From a checkpoint of a small transformer trained on Wikipedia.
Size: 3 heads of 32, MLP 576 ReLU, 2.23M parameters.
Training: a variant of Muon for these matrices, 143M tokens, 8729 steps.
Each number is 128 + 32 x the weight over its row's rms, rounded and kept within 0 to 255. Layers, rows and columns count from 0. Numbers have three digits each. The size before them is the row's rms in percent of the matrix's.

# up: layer 5 MLP up, 576x96, rms 0.0957, rows 361-429, columns 0-95
# down: layer 5 MLP down (transposed), 576x96, rms 0.0964, rows 361-429, columns 0-95
up361 104:088167129153120160127145071157090114102108109113142134103089138110093123098156086181195106155167164128138065131153125111144159153108121144123097145201115143158130113139143161106116134113137163135154158093082099104115135152179080096072183145120131200159074221156146114093063095129172105143
down361 099:138160052156134063106206076105141170161119134086145103148174167130100102097164145190118106121127150170187154111120125141154130130086171083104105089107128102114151169173102116133142121074188139117100078180138143090168159123098097112151123133132152104141107099114181117092094137140081151059
up362 100:141078069106104161097183095127075193166145102157126070142101090138126133104156162122179171076154118099117128144172094157089142055055126111191119099116153148140105092142183134092161125127125140100122099117110144123084141195131074107136156127128108112109169177115080128113107185151132108096
down362 093:085153164194168111224158107114183169159062156106139114198127152086136063133121133091111093121134202118126154041119140073101102118139088114122127160135103120133129204128159134161103105103161111167145143123117097086116114123094151110166141114134168169078162139113157107131132122128127121115
up363 100:161133130140126089105181130165163126122103173132082114121100163124067150122203068132188073160090108114139133095159084101138113058120138117132090146103073085140117120204153128056133151129133117150106094109163136152127147146082118135116186117106048153140146074187116102114134133125120175145
down363 095:142129112145102118127126087111108175168155112135136121082117079174225099144120125103103143100148155125150195171140182167112058140109128106043104113109172094167133111138157096163107094117126120126122145184136146168147097059173151087129131146142173091111107159100191088152105160126173121098
up364 101:104116099148156164133127126054173109121129153135094110136089133092093123075186191124143070071133150151095178084102134115093158166106124162078169113093097120147138111186141046120126141160158196122164150140148165103147104150223153163125133123123131134174144133139072140113114105133164125160
down364 091:157184199100141087161147116114098124080140055130146136108152139136153137114128086126147118141110073142166087110094138116111160097114166098197226177153138135154054157108128121141089125161164110107141109163114141176198143143118095123149112119114120124133122043137174093091117093087099114118
up365 092:151154127189016164119124159153103097121165082151120131114109102164104151141107208125108119113158118109108132142163171146133122115151118092160103151128166123088106169114148091163164148144151125097137137119121073159129122112084089109070136124076102143114141111174066159140082213096074166167
down365 095:141031152152102114159103132121098204069196159085101139103146124117099099114092144113121156142101131097166081091094126148137165160110142149155166068136161156128148115122177127118105191135096125160118136046097153132086163157124152148152064150130101116184116175157116143151189099126139112126
up366 104:152155118079096167154141105080148159090146166130079091137092094087174167197099127123074169147145150121135113102128141145098161139093132160140084163104121074122102136110152090164179175127095181132114071076110141150126179137202101081137088093115134123116119182108166136085166120074094106153
down366 089:128109061162143110110175099148069091167134096140172132093145137122134072084169096109136116107130164093154149147158151177174087091196131113103152094128108133098179165116062124074078110119157080144156127143138130095149080096134126120166175159133174106190056112151171136166087115147132117143
up367 098:091072154161125152093183158091127125140161118111099104155168089110118129158193160126167077097161103104098083188104142110102167121151102155111175179074048100141114126147098089124095123134124139160142103190118133148130127111136056150100168152102087116112132176083105098072126182127132180121
down367 100:206117147121159124103115083100131167081122106099134127176101152119161099102121155156140114077142183163057106112104128159127175124190085132080119097078082092121187123139159174163052156150090154196123125166118103136126121097109114123176089114111175087116120139112179165155139135125083115152
up368 104:132090125145151095130168119122105163110161134099123192120123080217165099143144152164117152133081141090149141170126129134110194167090159119099112145099096122090030109110117079165111159131152181115146132135080155061150096109132139035166122091125112148146153101089087143134113151128120115177
down368 105:154152121105158188083138168190169084115120100154114074092141189107075160131148097143112120095117105141163146066117113123121081061092106168143171131135145071152165153084129151080106154156126128098084111133160139158150204124175111131042109149115137135128116165124138188108110083114126163127
up369 097:154108118126179146057098140178158121139122113164074097105120151133133164097162120139134090152061139158157073127113067102125086147107148076111094125113118069033149124165109151143092131134138113132116132153062119163205122111097138107134146140102188140109155191158188130107150162095130121168
down369 091:122170113131115172146110141150136086189171163175144117104140126133144177116118119072124160077092175120167085114185138131138128178059110171088160132103132169138153139083118074132138104103123156121112156177100142072140116161113098044092126094196106088091138067135133159165118103164096157153
up370 110:164126070074143166120124086123089132117156100110103092156160052115084108141136124088147127108170183141147136105109145187141128086100119090135099061170063103113078108148097152209137146103152107095106145127114142099134198096163142132138158129112176107150129165135051164167088139138092156119
down370 106:131145176068167131086126143171063118084135156142079098074204083129137140100153124120116076082129086118132122159151133157144112138144125120155146208102078082099152147152126147155112090085176085118159087093177166151203168099104093159134119104118134163140094135146124160106124180128088110099
up371 098:118077141092095152088128167091121120099178102105209131122103178176139090107096177127085082134126172186165125115132120132141155124057124105123121102093114114089072080146181080177144163132114140169133160137136160075142164046133127091162109139130162099077172103149104124116085103125127101140
down371 093:162131102100098103081177111140091114146123099153173178106141104108123148156174187145151094105140119153068146123169126107113109108154119160106082133156209130065092141142073101146184084097118165118156077104167087161081139115112195141120191173123174173132089153176134110155157115113127146137
up372 099:100117138152125096115154115084189137079122166110201098092160109145145125055108200134105149135128139104129131154175156117157180151053178150119118143090142148115100151159135122097127107112159127106129069089162101108151163075079114110125197126189161182111108152095092113141077146125106071124
down372 103:163137078138189096121099090136121130083159115159088173189100139058032154165089119099160086119134198148092127141089123150133104192176128115095125129154139135101106116092106132155148148124113189082167188137124145125109164120126097178130092127113136128132142158166121153156161168137064144167
up373 090:105148114075151166191129116159117087063122149106121090107103128122078093144178178158166078210147136124132109148178076149126177134129134138068106194139187108143162161132195127159125126126135124171139170119114153102081123136048137103129133111117166172102148105136093097129136148113149071112
down373 082:089115082132123142083121159132185114190094110145132087089118109088153183101123144086116155177097146086171100093097120126097104099088153117132084110149062130175154112182172142137116140086164085149093111172138148189099171134138200117119088143110145086137110149084111162133112158100116184190
up374 095:087125120158183113085118162123134114109178206124178086137185128142124113165107055144108101059132138144099071152158170171123122167119147147129116164088091119139148144145109120173183139105165131152149134121060146160154057137152123094152163092142154129090124157122101058097111140061093130129
down374 092:193143173146144106078061160177109107133107065124091107104135180168180125106177132119187124108148159099092178124110099106095099086080126154125146108157149109064123147168119131112132140120156102149150103103113086190167131146116168135123177112077198099128140164118090105083146111170184131123
up375 099:148159146117126091164118171124107155112118110121127084139157177197121107124116150156094117122195116102128127146122087088102129130155129126201159140156104116058130191129134114104134147137161169132142105091094061165112095095126115139127141133147152175065157077123150068084149149036122052167
down375 099:129099137147187107177123115081179062123099138151118133161099112136122068111114091114096113119152135075157176131194108167142095119103127176083143100113107102120164167166093121153100129153110076129117117162227155103177120141101120134162123108076170136143150114097161212102140123171127176092
up376 098:094133152043085104132135163140090131082117094071174128129132120131105106105167146114166124119111144105122164121123157146134130141095121070075160099103111069083123188146120135096201085154160089174149124193121106098150111216104139156145114137110151118138119140053108164139099155068174108137
down376 095:163112128106139110120140156105124088128131090106146205075124131114170183152148160085157170112124160141144075155152026101128192125109119129139111153165127172142121110147040165150091145164115138105145089135091140146063187135094068185132156130161103185143164139122135125103129110148136092103
up377 102:146102110164128167117050085121099131101108162127167125066088121208110125088126148037116094141136080147137114099154159151154135111116104157126151124119106158153145136095094116090183106118161130121139186090167169113117114187173090074078171131129122104108137177150083168175129085128097107166
down377 086:111101098120141115156155159130082139105122154108118162187112177128078163119072202200126151113142176188113153144094067115138163142095148124203091099076073144067130120136116106104110176071124169132132082137154109146157080126069165125134089140099150140173137125145108126143169146128105093156
up378 107:108123130148128159157131180156082154125172089083087084123128117085084149115135130141148118157146157084085076098124128208163157147143141106136115131137140065151096062116139121110194079074163180088156138122081143174095113107121120073184108178147150134123122090129164161137100104124201137091
down378 108:068070131135146195056120136087087104146190105155159148058134135104097102073119157062077155138092129093155131135164138151136125151175126110143130171106141154138177147141145145130147122092159024135157142108121077156101088131127180110139171165125134153094137135132132151169126105140101185146
up379 111:173114122098135116072165076170118116154123140190129187108088154207142120144140142171129073128142136142078142107089168176118063103129167080132057096080138104098147148140182142161112144084142081155188146123167109149113180155144126120076168175150130096130111109076138138145121145112167124112
down379 120:126112120110165099112132136131092159086148130131073157134174194133153099126117131131126092155087146152075158165134148119157153191138111068111145109160113119077146175105133135152133089099119114120142079135067158121118122122091133136144079187108169049191194207086164138116091153177156090140
up380 104:097131094187118141110146060131069134130126135146155094145138121162115105198139086091119144038089208074166136105135089106173142128082114118138121138117095162129144168133102109088171104170057105102101179122124116136139112150141096129166091103132102155073126157180147155071096131131170103109
down380 091:116125119157082130137131091111188074130137141161104137170151166157090147113183173162116070154140107118103070150047134134102146096143105192067134078152104098156112109066167132164111107081101128100112104147093117115110121144134139141090183192096099085207112145143114101114173148104123153146
up381 099:129155151137135120195104163096177182128073108161096143135129159109095150140137175119123054150134137042155145094096151101120154122083128146116168168107186096160098119121065153110118118097177171089115170155109134141151182142147065133124086094116146102118147132122134056167084149154076161150
down381 090:125142136116125188157149112176146168112151177150078126082138126126161152125146112141119197149123129215071120104111100077109098125155109130105153096152104137137061143131158113157097141181048125139087077131097165164078137085166165162105126077089123171108111157093173196118132107161124123130
up382 132:099136130068148127119163128107137072118156052141133102147102087180095159187129154167139139132182079073140134144142128105191099105100122173137140139147126122100174107159089139067156124157163102147135158077125145151171142157110037102098091168127184172136121110115125126086083131096071107099
down382 142:119144176070151193072199137109145139158135154151158160121074140122147141172153100115127193165130107082100159105156083153148100129122103154175100137147149163133130147142129151151120150080103115185065076127097115108153091129087108051151153117132141141142110120096161102074079107051100140162
up383 089:217141147115127149167149150087138083088144127110114088124168141071073170171139122106128151137191113115079144117139153147120073143098135133139103131167127124084127195154088114081101104116133080117151163119140153146119164127168182103165096150100129086067166152179126105090101131055188144091
down383 094:148134158170157125088118142151153111173115177133135110170147154152151133090121174063089109171058141073118135191116138126127154159120143092176147100122132153103110106090191169113156123088167144132138100140050090100184147137094146042127148123145108092076140087067093172126156128118149155141
up384 107:135078148126089133175152091221079068113115109150109090112123143124116138130144068113123115028129131167126149092114183139143118144124154114114151182114174147094095116159096106101153076139120175166188137084167146173125148158132104071156118162129099167123167111135129144156127131127153084199
down384 122:164176070129139096118199130092109158090118144155099194103105135160151168150158165174104159075105105135106138117168134121181144090141177115116152142094088118133111112056119191158085112103113078142105149162090126185080084146083110112115163130109127138132161104142135196115123116089086172077
up385 090:162149133149170139138178109100122099179082084121154103116135209168153119108093139090157070102142072057168140087127190132155129167136141141133116116091128088156168145120118137148160139148171099080118152121124082100155099183118071138122101122030190141142149127124129158099091143137175148123
down385 080:117114107127146121128136106128158170091156176104098129176093155163159146141115124060144126155099130112156082116116088117073096167211155091146047071138141139069076161097130149204104142101102162120111146130121116160162138103127150140067192115130094126131144118191114097173171137174135166129
up386 094:134098151133114124066101054149119092146133064096094120146091103117089123149143106087149062143187141115180080138125162144091151158130194172112135092157147114146150081196095146080142140105125181181158105111085098148125125156107115080128134106203151140124134152163079106137140153084126175100
down386 087:137121155105164092130149135104105081134140129124086083165159078122181134149108142179119104169125098106115182112090119178162023096159087120159142162105099130123094127090137089137120122155145075133153136126103133151201101089143191171066138187122120176097138139100122154066150134179119155150
up387 081:111108140179193073108118143065159175119170150114174139091107120134161166114136150107151107163095173095143111129154119146125101137054118153089093148150084144173102143088125134149195119160092183147149137101080074144191102153119143162123147156100127090157089067163147123147074119139064106154
down387 079:177123088104112174174130120139096105094097158100123118113146105109100189165138101101125185115153090121128128172114139061080127084105110062109138129153124129070118100138173185170139194147069099160097121097173152168140141100207144168140125079119154156123098117082111198147155111113134148139
up388 102:148102178126174117182121165098120061164156116143196099130132099127145114201119168071092124120133137111122206075129155130097085067109126162088120125061189140123110119135149115124113126091127149173139142131097176121142133171164096125127135086165057074128115193111111108153120130082122138158
down388 104:122069119144174136096182089141145159112154139151105149145172146146089152109108078150130102068149095124084094107162100137105126138123155140233159164144136112081086084199105133201150122132062090141113134131119171183124094089171147096093072130156072152149112088135122130144136103114149131119
up389 110:111159144163155113156244119150085167110087162068077142114127139125138155169144086105146119114146117064129103179204156087158175127132097097123079125080062119144130079122150166148136151104124114154116171135100161163146139133061145151142113133131122126151141165111158077172073147125127153146
down389 100:127131100139120169152113000167136168122122134115101156202160129156108213143102103119119141130159128124071111194111151133088154143114087107171105159129083103138047137113161134104161100121089151166115136178127101116101169098142104152138128074097097130146107192134116100124146113163121110117
up390 095:124099181146163091137190130097120131163130117157125095107084142064128111060097084105157091145120119071153095133139150052148141131169089162111150150119125105140099151124105101068184073109195130131149136138153069177116187167151128217110165143134110118073137139157159137095143122115123134109
down390 092:175121064174170140146114137131107134125165119121174225139154107126071128179031166128152122082062164144095141144067101100137099147098113091079161137134183129129097129108105147110115158171095169088089157185129171100152099115143097111147102131145143147123138136110172144104097080134129115132
up391 103:172099065149108129143124136111103104101150088080125120092143160158142106193174141102117116165150108125137127160139074077115165129117127152178161112086147160125087120097082071070100102167121153112153172093088072134126164131089110147107108200117112103108139077190125148134082161181141050128
down391 094:118161183121104071115152125180167098094135125143052171164143128075095137137048130156140205148110062123159086139108116180133142143120121106148163136164109142113128064085133140133147125160157101114164104081140108064148146120165111170159145143111105093073163157133112084119191097134133102164
up392 101:200144184103121068108110078096158096076129143117056131106112133091112113149122160101089171165066128095113108090158084047085176184130120131125089116114118096167133125106091118120074172111181188111161118098144121102100134193113131104119139164146145138128173148134123157133091150139124078126
down392 085:109152094152199168070135132153041124108139132162130050122117151147155101106154122094169069102162160142132155109111198165137134055123151114121069138100150108148105175164149100155143133146107120116115102076119145188159135164215103125159123155109072091146124117110104118146118148173113153143
up393 108:163074118085147152161098170126078163110109134107111098121146123170099113128162097137109106149165103159117150151145141133178168105119146074094096182131160095111084163127179087040212070103123111070141128105126123117108162105162134099106135116141144143179144175113161105116058168129191118151
down393 101:144117111119114170116094148160146047177110112084135101151129122121076056122116159114149145195091153152129094060163126111088169150112112096159153156090104136102103133076094140165193100116105147164161140125105128160110112145121159149062125142130151119123133190173121170150133166128074190057
up394 094:119078153091208190140169171179112120134118115071105130110134109120123134150137146151126162090085103145173193173118147123171120123138104112118107071115112127107123096189151088133123076130132071147118130061133185154191125100099077085127098131131216131058129123140125162136140113106100113116
down394 107:118155197125119158097148134117190121188117148176114176154108059110138108131119094112103123125114101080088088135224157053062129177125067099143127161159085128091109064132122165146096143094156107125113125154137122133162171104132185123105172136120122125184129166122159124079104146136113136125
up395 089:119114138175141099090167139145133183098116098062118112099090162141100161112134081179177120064174167147088121099159159096154118135195139066109126133083078121133091158092130116152076166179174143078143092093122181128141135168178137110090159070111158122136102165169122105117165157101123133144
down395 080:080173147149125122125153106129108029123120184146133173114174155123122099126152156111102085148089161118112155204129135194080180067105127137210173118144135101110176133167153151125146141111139087177117191147089137130097115157145098064136156126133166136164130081084134131097114116108144098136
up396 089:155143138112088129097107072101089106129121164129123118164097125222112191167144100092155132116121160120076149072105171081207105083111183145056162152088102157162144062161130077139115138105166140112138132102142126119118146129139143092154188129067108157142173143160103137157094146155128146129
down396 100:117129113149146090194141090137151104120091124141164143112119065114191178159104134112127123083147121118184204107053098093200119163129111137148185109146161124122103188128140102077096180101124140085176116125169129124138104133149156098117168095099150163123154106065108172118158104133167132068
up397 100:131122196154133148194149122160111174141110124149208124143116121078087064120100172178112133136129215141137118045144194095140115138083123114060108163104066112142090115116128153156121111130125135142107171131127175104140108035110168128125136119141132128113094151112095095148113126150079131145
down397 092:137126094205155093119123156103156064154112074191103127139150153160146109165114145145122068140164119156164141160130107180113148126123109119163157134113139143081184083071132138142115083097145128154208170083101116182187132119112146131087063152128117140109113117134091105076140128187114066164
up398 094:103138181112161125098151153208105133157087104059144084093117082089102078104167110135150166082120156141147105081099141149126077144143119133091133136081123141124108186141093144160146121109132114137126071152164158170163096087170127077147149102123118197152185139155098158109155071163073082126
down398 093:100119147139147102104149071141184078103112207160162154132059134166087109128119132077110111173108143103127111148139132120102182118097098102164127107130125089140150117207141144145113065173164118164114192166131126111119111120132141094140102138084106210147127120052085109151147150125159188172
up399 102:172111165143147106119197116134109166121111093089139112115120114042118144073153123157152109117182134169138105125165146032126126107133162129119165109077067123188102118126132123101115122132103200103116146163059075123079105152112135153148127079133184103115071167110173149140162117124133123080
down399 099:079179091125160163052146127112146087156134112089117126110195124076147115167072170115114199183147154132179134136182148085119154103183139145114119171153161169134152128119093113102149097153133056085157138098100094121112078131103141139108106115146110164150175178144153093122056111139133100130
up400 098:149125126086109131158112151103109092084111129136104146131094134098100139100149151156131184100148146088080209083133103107096173146056138130142155122141174117154101168101094119115142153158196137091191142075180139115160173177071129111064131120156100131143120125195181174139159076100107129150
down400 092:131136117175129077125170086130147111133144098092177114135167084166168118130133081095109103113096161150115088155092100198134074098095177142172093154159099086171103149149184126164164048092100076172122105159079071148119134102152171137138144172128148109078103128131119143131157143161116139188
up401 104:115173112105179153135154174087137135089142149130128115072062130158078127122182178065136133149132148142153173163121137070116158122143054090133140087128125125112165132153122185131129125117141153128193208102158153146134137053173076209116126095138100142121098137159162158097105130131145118095
down401 119:154138125063148100128143144071072101119140091129163072089129104168078127114105138168124117131190054122128156107136180177171125151167125108170192155122143120133103091130079075058169146147119110142133187150191097176167089127094159150113119098135122136129082105138136176087133162140147126158
up402 096:170120171118141138155120138170137132132162100145173085071120185143121102102140140100166118167122125154150155132139139056125138189140157139110101127145168093099168120128117163107124137102153102142225143099071106138176096101058124164078092104142136157147179051132112085199114093129139128079
down402 094:148140133139080166102152102141135104159144144127206140119102150090155104076108172118136078125127148111119126112114122121148076104111101147123118130112118203124155075167100106085028129140105126078065151126171115151067207127163108116163117153167117110169103129124185107171123106132156143204
up403 104:146098105171116131132167140108162140127111167175142155121167127159114157156153155112126076153101162107087175144108114083136140128069131125172142127076097088170102160153101107080129140127100163050089141051134037166129080152168143071146090124185117165079163141091101162135106166118112128133
down403 111:146124164073159079147152100131106117155131088135125115155037097103089143149101134115101183144078087123122115157100131104151101232104147127090151158166087123163173075144063136113139149097119089086106133156154115141142133207187112127096129114133139142168102170141106132117114195113110171114
up404 090:129030135121174198145116139189114124095137133093148150123107083155152055141105183156131142140143106171149148159089117129111135178106157122085106080155139077075140139145098107145136078168175119069138097101102118108163093121150153118134099129080110122123175101113139095144106123158154046182
down404 089:113144193121156073129146093149146086097073183184124144182160098118079113136126123149149187144095121107109161154197086124100182151101076117097088179159085072110110136116128158079151124062086115115172109159124110161095108131113120102136169158138153067136093102162149118147118091090145149096
up405 107:102144072118098148165178154145055146160116129119168091104118112121105117176131109148133142138202132138109154108150146164161109111102144136175068140097135139134083124127095085068147138176089122183181121072177047115072095134100103124127108105160146154128167164095123085182104075125136085156
down405 096:139117123102133136131063085117143080099116162140161154132131119116158101068147112075116111113120109180136148102075104130179102146089146180100163120145087133122161179136151150147135176138151122086134122154067035184138088147129182172135213145124146120120149149192135156130156152122201149095
up406 099:142088133119083150108215100153136114157130076182158128147073144133127189127151083167079099118157164116123136120121105149127084117110126099147131044102153118031121093109199085145070132178090151103131119088133138165163181127134142143127135132161129124161178164171085097122130135114092122135
down406 090:167080156142168168136168058141122112161148150143135152152107105104104110121151179127159100124109144120138072076141125115164151097082196102133125116111109164128207092133135117075147130073177098096088123221156123121087125096156129108140141061140108123084079154106147101184107166142152083112
up407 097:124186157082136116107115171188163145050140095129093192125112085126140132186178125128081119149140130117152107144144129084101149125137163136071135113083075087111114138074137120157130098150095151109145149079092150107195119116168164190103095114145061152064139093142145119177109109127145076122
down407 100:153187163091110156025107113144110127090195132126137129070142163082140121082148127157171125087130184140179130120118141109064068094124119176149100141108141101110103188177148147159152137150145089120151084078118108127132150132166203127168128128106078190117104131103104115142148120100156122102
up408 101:161111128097125129158112135165117187105095159132152091074061127178139121123152144119132091126154137152135064179170176077167154135106168098089088194076165138082133147130103099140173124106081155156163116167131100198133165088166112120056106104120117128109163095075133134130101096153133180147
down408 090:152107157094117172143085127142128125125158151148124086102138129146105138074137220110138147171092112106153139148109183101151088092118123103163107072086070133179139107165155042124110132085134165092124159055152115173087191189115116126108135134137179084154145163155099149134171142159124092121
up409 101:113077124165151200111134113168189114131150166151110086125149167082110124110116064158067120143133101214142130160168152110166161141128141142149070091078148135111138181158118072156120133075092080132155115122122101137087163134120064110159143089158119130123167115110184105111116200120130096101
down409 115:068164127100174076133102115147060101171108112143148099141179131146077134100113146157177151187080128120109118115136167141125112146094147197113091151125101132129113093125098200116074077123113121183099157146091168088129113163174121194164109076118149210134130118129128125069136108116117155107
up410 099:146122175149159190131120159187145167146125154126127150113147130158124198099154102117141086103112160122122168083066104114125177147133138113105186091114149112117157161131044158081089194174104148116138123134130057132107118105161117126138172104114096173110190065175129065138172134096139120143
down410 104:146116104155153156129112099134115110054109123130097194135133150084113169093156134131113153173144104114040161179094179121143149166138098153051119187140114136125133064049122127152166194095123154108123135208175144171135124111129111177113080137143173150117115098097117123125111167119124116155
up411 107:126125161165099095115145148167143160164147166087124153134129104085035177047154095127146106139164145059097140157142195089150073130080140118158132085096112160140101057135171172121126118094063111137094144098127116116136135165091125144177135115111161125181112079110112146127121144166071131118
down411 104:147161170086123162159129140132139128106150152148113131132084096127154131149133099120092160161124122163067117122189162136094174155177112080085092160096113053119110148075090104176110115124153160079127087159140132144097117043164195174140095126151127162080162172126076106108107174118096182129
up412 111:108075147085166161093075114125145096038078113142159128164131108110147062134169170152146140141161119080129123122120152131135123129123157113082160054118138147142107116085171154151150144140138101159160068125054152111123152201143143067154189123155099117096174126170089114135164123085093113132
down412 105:098209147146096123087120176133185160114138106138068159096106126128139177131076137092164134179125120173119075102148152103142132084117136140153094210155147149112082092155131135154160133122124133122146115108097117191129134095098059081134123087098114143102057127149182130127077116160201108150
up413 095:159136100120141148136137156121162152149158135089104077151118161116107171099128168119146110122163118143111132116173144188136136160085169050082108110052070083096130132108181158117080157067100166115099117152068096192127111129082142107146130108186092099115158129110160161131184113151148067096
down413 097:125121141094108186104139150112057058112120086150146198078132104076100169112143112158163165069149100118166136108165142176129129145073113136129093114154125150071107175170141174090130104198141167163114113127090137155141140142134111140153170147149087076142093116146129116069158167167078087139
up414 101:173083170229106119141111127150128103099128100120158083093108208069113082144178071142122113127106110150128152102106118131092076076173136119095068100129214142159141160133105139136141110145107126145115171106181101151159151182139104095165139130103119136169173154145121100138108158128099111181
down414 090:105131145077202144111138117175176127096099159170114159075163108157132163104133173154114088108197107160123165091123131138171122098150116147175163127090136127108115094181077098138178143085116104084138074124073169054088095116130136145154109113119109144100077131105155169154082150097111187110
up415 103:123147177100178105150168109139171174178138078149199105097112082128119097129151159124085144143101140126124075142146120113140132073151105074168141079089114184115087160166089132114144167168131135099132124120093187210132142106103070138123125107110105122106129084108173186129101152195087092106
down415 118:112075136118160104134069058193117179174111092119186153160101141137070096097182117096106118137099123167114116135123133124123154144124147126149162088097145155189083111133110176122097121183137108110155182113079143192087157082118100071130160122098129156090174108139113168173067124150146119098
up416 100:171090144185101107130158062102145126103104136106122159175125108094064150109100137147113119133157179109097107125062108156126151130103172130129165110107099112094132116169127117199073129127174156073227170101148117168158143072126160134161124119133077099126144152150142177149170079156111138074
down416 093:138180146177109075121181109197124079089129152121196099151139121077107109087140108100107088127150102157126086166118086119135167126125106139147174114142154098075149087133132138136166106123133200127149112205090031137180159067150146132086122110151181112120113115105128154131159137095121097143
up417 099:091136136094141158079134144124107216164206091125105095060101089129125108135120130094098139136065131217096144151169126068107158105112092156132140150092154114153110131129085140155157123156102095052182097158126131169110129087175101118178163105174136100172102150137123133118094119123116096155
down417 095:153135103165083112158134086186177130132099135169107158143150148158151146057109106121113126108194077127093105131188155174172114099131171083154128146152138105120112122099148161106116101199171152125106152125141144096127180182146119102138120148081027101073119141119091140098131155093135125057
up418 105:127086188092167125159100111141183122092104174125143096187108139091104110127161146153082107154165176124098145125124073128135174204113167065126096130144070088100180095136121123162098089109114151099211172142136089177125140106116128118103146102153088084162131157088127111172143159151179121132
down418 095:140144126121125090130137124162081156150119121123134090133070162127099094074103162088192091135122161116151108136168203134198073176095125077171127127147168149073146112118166140167179038138091131144118113086160121124120093147150099128126083093167124122142118126129173079062184109140101117114
up419 127:161104081154142132150140195074100109129136140129150073117089148089130185133164120104187164124145188156090167198148144135126144102073134146115146133163139133059102067173125130110138106186142175150147092129082118100118185081121146126149173065107098129117114122164152144088098159124157121065
down419 114:050121142100087130055126117145102164124107129162101119116077234126096124107175191101155147160115147144136163116174142085148105145087147104084160134150123137108175135203149173094167151097222092136091117098124156100139136147148127118147090111118136169133124090107151131097073138129127132108
up420 100:157136154110110118133171115165134151123118147185100126070157113128148145194150087175107141064143145159119122115131104072178065163147136174136115125130112115146071176165067069092061119181112140149150078098105120174155155108112087155131145155117046139109101099095152106098183120116107116098
down420 099:137150208162176167093113161142125164135126112115101110113071169101137185085173143150082118122077131093135155080156143120160177176095101097141138150130094116104165129088132119133107106093132057185125107180126142101159136127153096082131142113070112135134058139105167157153060108133184173115
up421 114:104094127055135188145145089165086144104177157137141157137100116120164107117147108100122089123102159117196094089143138124167157130084113153087132118094098162151157202078180122191112177142130137149105058108085109135139148086144144130137174166145100125068089096104185089141118116063133128111
down421 110:152189128151127076168100130142136121102135092096101103158110122098057134170123086191135171194136123072070126127110083126044146143157192158164119087130109119115166131081151102111121117139183117132138164147123097097155109109123056126179094150119134136104172133119088116147122147092162177186
up422 102:144095129104135182156160115112085079148123141098120166086092170191123104127145151096135124125103134098151059123107113118102111115074054159160099139121103111192113134154036140148158183102149103173078123161107142112132144142145155134163132160126125151075145077165160161048107126185106092135
down422 104:156113083121125101166175144145163153121182146111111108173153162073079126146105101142192125163185109204207119065101130133180144132103157127132140141164091102101068129092153114149085155122114127144167112124153167079071133173098175137121111126148144102130089158123119120147142091138050095164
up423 100:098140133098191119146089097157155160105108131134122127117116136153143143094179166140075193170168156137155151093117120061129163158099125118063141121123055121093094098165098026099155110133124158126208175126156140100128095086123126156088135137166101097076130117155142109137128191113090124115
down423 105:074102188068114151174129181165067161140132102069129112139180126162137074114122164073155121132114130149143172120195140124111102142081112119091069164118138135092098138164088145089148083146119087160128170146112153116101082135133144103178139168134106170168035155092130142123102124135154132164
up424 100:126143132143119136132159127179145055126122201107188121150126115169111091122190139107114071134156139150118160057127154152109156181092184088057105117098136130146126105172114093120125148115060131093168128092112100077118153101190154067135141149112149182162101153134101110147100095135144117196
down424 110:162152166089127109175151122186118177080127120197122123072116148107131168143113127178167136077135118145065115131107150153148089071135141162127088161130109091091044088086119198166125145134111106186123130133139130126110141052120094103126090122150162155155120077153130171104151155164082093112
up425 111:132101158055122139112158098140169174135195179089142212106140107151123107141151094108174080127078187125154109128125137176165170067058109135103143127112125176102105139130155103156123115117142087118109102117183094077133184115102168166119125156091173146115129109121119173105053132142115149106
down425 106:122129157103168154140068222191094173104143095152141128095119173053092137130129170102129113135104162137096169116190131168169094153134107075083111135131108103147111182147079106103159151116114110155150095128119119137171122156122128123162165151129067142105139172173113064105110125104133178064
up426 112:115084157103153174108144066127177120154140119130066147131225145100171119101143113160138075069152106179152105112136121144134143157106093124133170050129138160088097140087103124147127090091128141118162116078110074171103141172081141165177142108150164121116150109124139147162139074091074115075
down426 111:184211144132096130139118142095168163066167119068161077103067143154096109115109119148131181151072171132138174164128110145166144146116112081171161157197106098118109151150150133108136089106108119140116135148125192149170127076146139112090107142114122054095153160109128153075160075101121155120
up427 103:133103147130153112160149067111180155118162100088137076096083189102115057143136153087119146152092199145093173106146156139118151118140159136159159140093150129111092162104075116154148120169135112131176081199141104192150163105158163145085140151127107125107095121065161141154082112184122123071
down427 096:132098142120201119130083157209127041093146134157149095153148142123118107145136157048148161163151111132115132157167143148103156125121146059070145134080082170111062151167178103091169168163145150122120176142106132099086141131093129138167136106124104107097147091187126122104095132145102169161
up428 092:084167125098167151104107151104164183088152122099169180122129104167113134162115132160109072175162111075136104129126135156150137157129163178140138147141142124158107167097160159116097145090132158152120104060106170172136148150067058067087132089115067157150175155120140163114084104085082088088
down428 105:154106183089187169119211143095138170174153126170146127098094127171082135119155132121089203145087136077136092075115104134125111125158126091114123167115113140158068093149142204158096169145076097106088100122062158152119127090111114116127147076110167181145130071148130109144120157132134123118
up429 098:190204195152145125144166174110157104126106114118162137155103125148132112126165137097122101131171139072128150163106049069151093118192119118171072125110105116087149177098130138122148105122114164084089145186079105150083135111144190107132143108202132107086143149082152092144167122110115110120
down429 095:079079097125137079112133117161147134121152157132113092078130135111105189134220183152092132090090170117135085146139176150154177103073134034106139133139129099123150134156130149126142108109146079098123175123173122101158093150071092098164157153090133077158125144134131162089117112111113198164